config.yaml
vocab_size: 32000
norm: "layernorm"
norm_eps: 1e-05
positions: "learned"
parallel_block: false
init_std_o: 0.0044
init_std_up: 0.0224
optimizer: "soap_variant"
beta1: 0.95
max_grad_norm: 1.0
decay_fraction: 0.8
doc_mask: true
train_tokens: 516800000
max_steps: 1972
dataset: "wikipedia_en"
Each number is 128 + 32 x the weight over its row's rms, rounded and kept within 0 to 255. Layers, rows and columns count from 0. The size above them is the row's rms in percent of the matrix's.

# layer 10 MLP down (transposed), 1280x320, rms 0.111, rows 1083-1091, columns 0-79
size [110  93 105  93  96  89 101  99  92]
[[141 142  77 124  98 143 146 114 141 132 131 142 164  94  97  92 100 115  85 173 113  64  47 125 132 153 138  82 171 131 123 127 145 151 160  85 129  92 131  51 155 100 158 100 149 164 107 135  88 140  76 178 201  83 114 139 104 172 127  92  79 152 153  95 143 193 149 155 167 119 147 142 119 107 144 115 129  98 106 147]
 [ 83 111 165 167  99 104  86 112 202 146 148 126 107  96 168 168 149 130  93  75 121 147 169  99 146 126  98 148 136 166 179 200 144  74 170  99 117 102 106  98  92  89  64 127 208 114 136 136 152 132 139 118  82 185 155 124 177 129 168 141 144 175 106  69  91  80  57 130 150 116 103 153 109  77 137 135  87 118  88 117]
 [ 82 147 139  86  70 193 120 136 144 133 148 165 131  91  69 120 169 149 112  93 114 198 117  67  97  90 118 115 101 133 229 152  94 109 104 130 107  67 135 112 158 181 169 181 137 127 162 140 172  78 126  99 175  74 134 168 144 159  96 113  72 119 121 108 111 156  83  94 124 100 131 154 139 151 195 143 175 140 123 141]
 [108 139  55  97 114  97  81 117 125 166 131 151 135 159 159 115 142 132 132 160 101 106 139 100 117 131 114 140 169  88  97 150 145  89 149 162  92 166 167 124 136 148  35  90 137 189  65  78  92 106  94 115 172 137 139 168 149 124 128  88 135 172 151 127 112  79 116  87 182 120 154 141 117 115  69 106 136 195 119 146]
 [151 149 106 157 158 124 147 138 111 125 227 125  91 109  92  82 110 108 118 118 187 176 138 154 183 122 103 155  82 148 116 116 172 147  40 126 109  60 126  88 192 117  77 109 152  82 123 126 179 110  66 123 160 108  79 131 159  81 159 141 168 114 159 158 124 136 111  83 172 165 165   8 106 181 126 173  88 162 100 155]
 [171 162 135 141 159  99  77 191 116 229 117 176 118 137  86 132 110 103  93 115 105  55 151 151 165 113 115 120 117 123  70 183 138 151  38  92 128 129 118 154 115 138 171 112 206 122 154 141  79  92 158 129 127 102 156  44 115 127 134 135 154 185 145 104 208 145 149 159 123 108 107 134  13 184  69 141  97 132 180 125]
 [100 131 113 111  44 153 143 115 104  98 107 120  85  82 116  86 157 164 109 157 104 126 192 114 122 203 145  97 148 100 132 164 179  99  99 160 144 147 149 112 157 103 125 121 108 114 154 130 167 153 144 119 168 192 114 144  41 217 125  76 119  91 153 105  81 146 126 175 154 120  89  70 183 164 119 102 166 166  95 158]
 [148 171  60 161 135 111 104 121 161 137 117 110 116 120 124 112 162 134 159 127  65 130 120 151 159 118 132 187  79 125  57 167 175 117  89 149  95 160 139 113 146  96 146 122 132 107  78  94 109 110  94 170 103 152 206 101 184 152 117 101 136 105  99 132 125 107  91 146  95 151 153 119 116 119  83 195  84 113 101  93]
 [147 143 133 105  91 153 124 117 178 175 139 112  85 153 158  98 195 104 117 162 176  68 139  86 117 132 152 129 130 162 119 112 188 110 140 123 134 159 131 165 186 120 137  78 114 143 101  86 111  90 155 102 150 118 159  66 133 134 130  98  81 147 100 112 172 141 140 107 116 191 207  81 122  65  89 174 145 139 143 135]]
# layer 10 MLP up, 1280x320, rms 0.109, rows 1084-1091, columns 0-79
size [107 103  95  93  99  94  95  94]
[[143  96 143 125 107 111  93 143 116 108 131 120 103  63 172  87 167 104 167 107 151 132  99 147 133 165 101 177  99 167  96 126  58 109 139 167 148 164  74 118 166 138 152 150 169 112 139 122 134  82  63 129 104  95  89 121 197 139  86 149 146  62 140 145 132 115  99  89 164 123 127 137 100 157 180 130  99 113  93 116]
 [123 134 106 100 137 130 122 121 123 136 111 123 178  96 155 137 133 196 145 129 105 192 116  99 183 212 134  43 186 107 115 102 146 114 163 156 171 127 138 149 150 108 112 116 113 114 135  85 137  75  94 127 140 143 152  90 146 116 191 162 108 167  72 129 127  93 134  90 126 129 118 175 114 154 168 128 119 120 122  78]
 [136  77  91 232 181 139 142 119 119 162 126 108  96 106 160 126 129 157 185 107 181 179 121 112 111  69 117 147 130  83  91 138 119 142 141 132 118 119 226 132 166 151  87 125 108 113 182  76 123 123 119 141  89 146 123 148 136 112 159 170 208 120 104 186 146 101 156 145  77 120 151 134 128 139 163  94 134 153 154 165]
 [158  71 130 168 125 142 150 134  58 138 154 113 101 161 103 112 174  81 131  99 159 112 154 146 118 101 111 139 135 118 112 121 132 103 166 126 166 105 133 167 116 123 136  65 156  80  64 126  92 145 119 150  74 157 138 161 129 126 114  72 140 121 129 104 111 104 125 136 181 111  79 102 120 138 163 184 139 152 151 107]
 [131 121 152  99 171 173 124 170  78 154 171 121 148 168 131 126 112 135 147 111 116 164 126 145 127  92 160 112  84 129  65 132 141 149 176 115 175 174  97 117 149 127 117 108 146  88 161  92 126 135 139 144 136 129 112 111 163 137 134 157 130 116 182  99  56 157 172 124 193 110 164 133 138 135 108 130 151  90 158 136]
 [112 151 195 167 161 114 115 112 120 169 120 178 100 137  79 111 134 105 122 106 165  75 114  64 128  69 114 121  90 161 146 139 129 112 106  82 128 136  86 119 152 134  72  74  73 119 150  90 104 134 101  91  70 155 134 122 170 114  98 117 153 140 137 147 150 151 116 131 118 106 155 110 136 133 167 113  74 146 141  68]
 [112 148 106 106 158  84 169 156  82 114 117 108 100  93 105 148 118 103 153 101 138 159  81  92 124 141 105 133 185 125 134 153  85 113 116 115 152  96 117 115 154 126 158 135  96 100 136  94  93 157 138 162 152 195 110 147 115 107  92 137 139 125 190 136 192 178 121 177  81 135 199 143  90 135 115  99 111 180 186 143]
 [130 107 120 166 130 131 136  98 143 101  97 100 118 134 108 108 128 126 154 204  58 135 135  91 103 119 136 143 128 123 109 122  67 124 101  57  73 133 128 142 113 149 128 130 100 134 177 143 108 120  69 133 165 113 111 123 150 136  91 199 160 136 146 141 112 138 123 115 149 173 129 163 158 217 167  86 152 132 129 121]]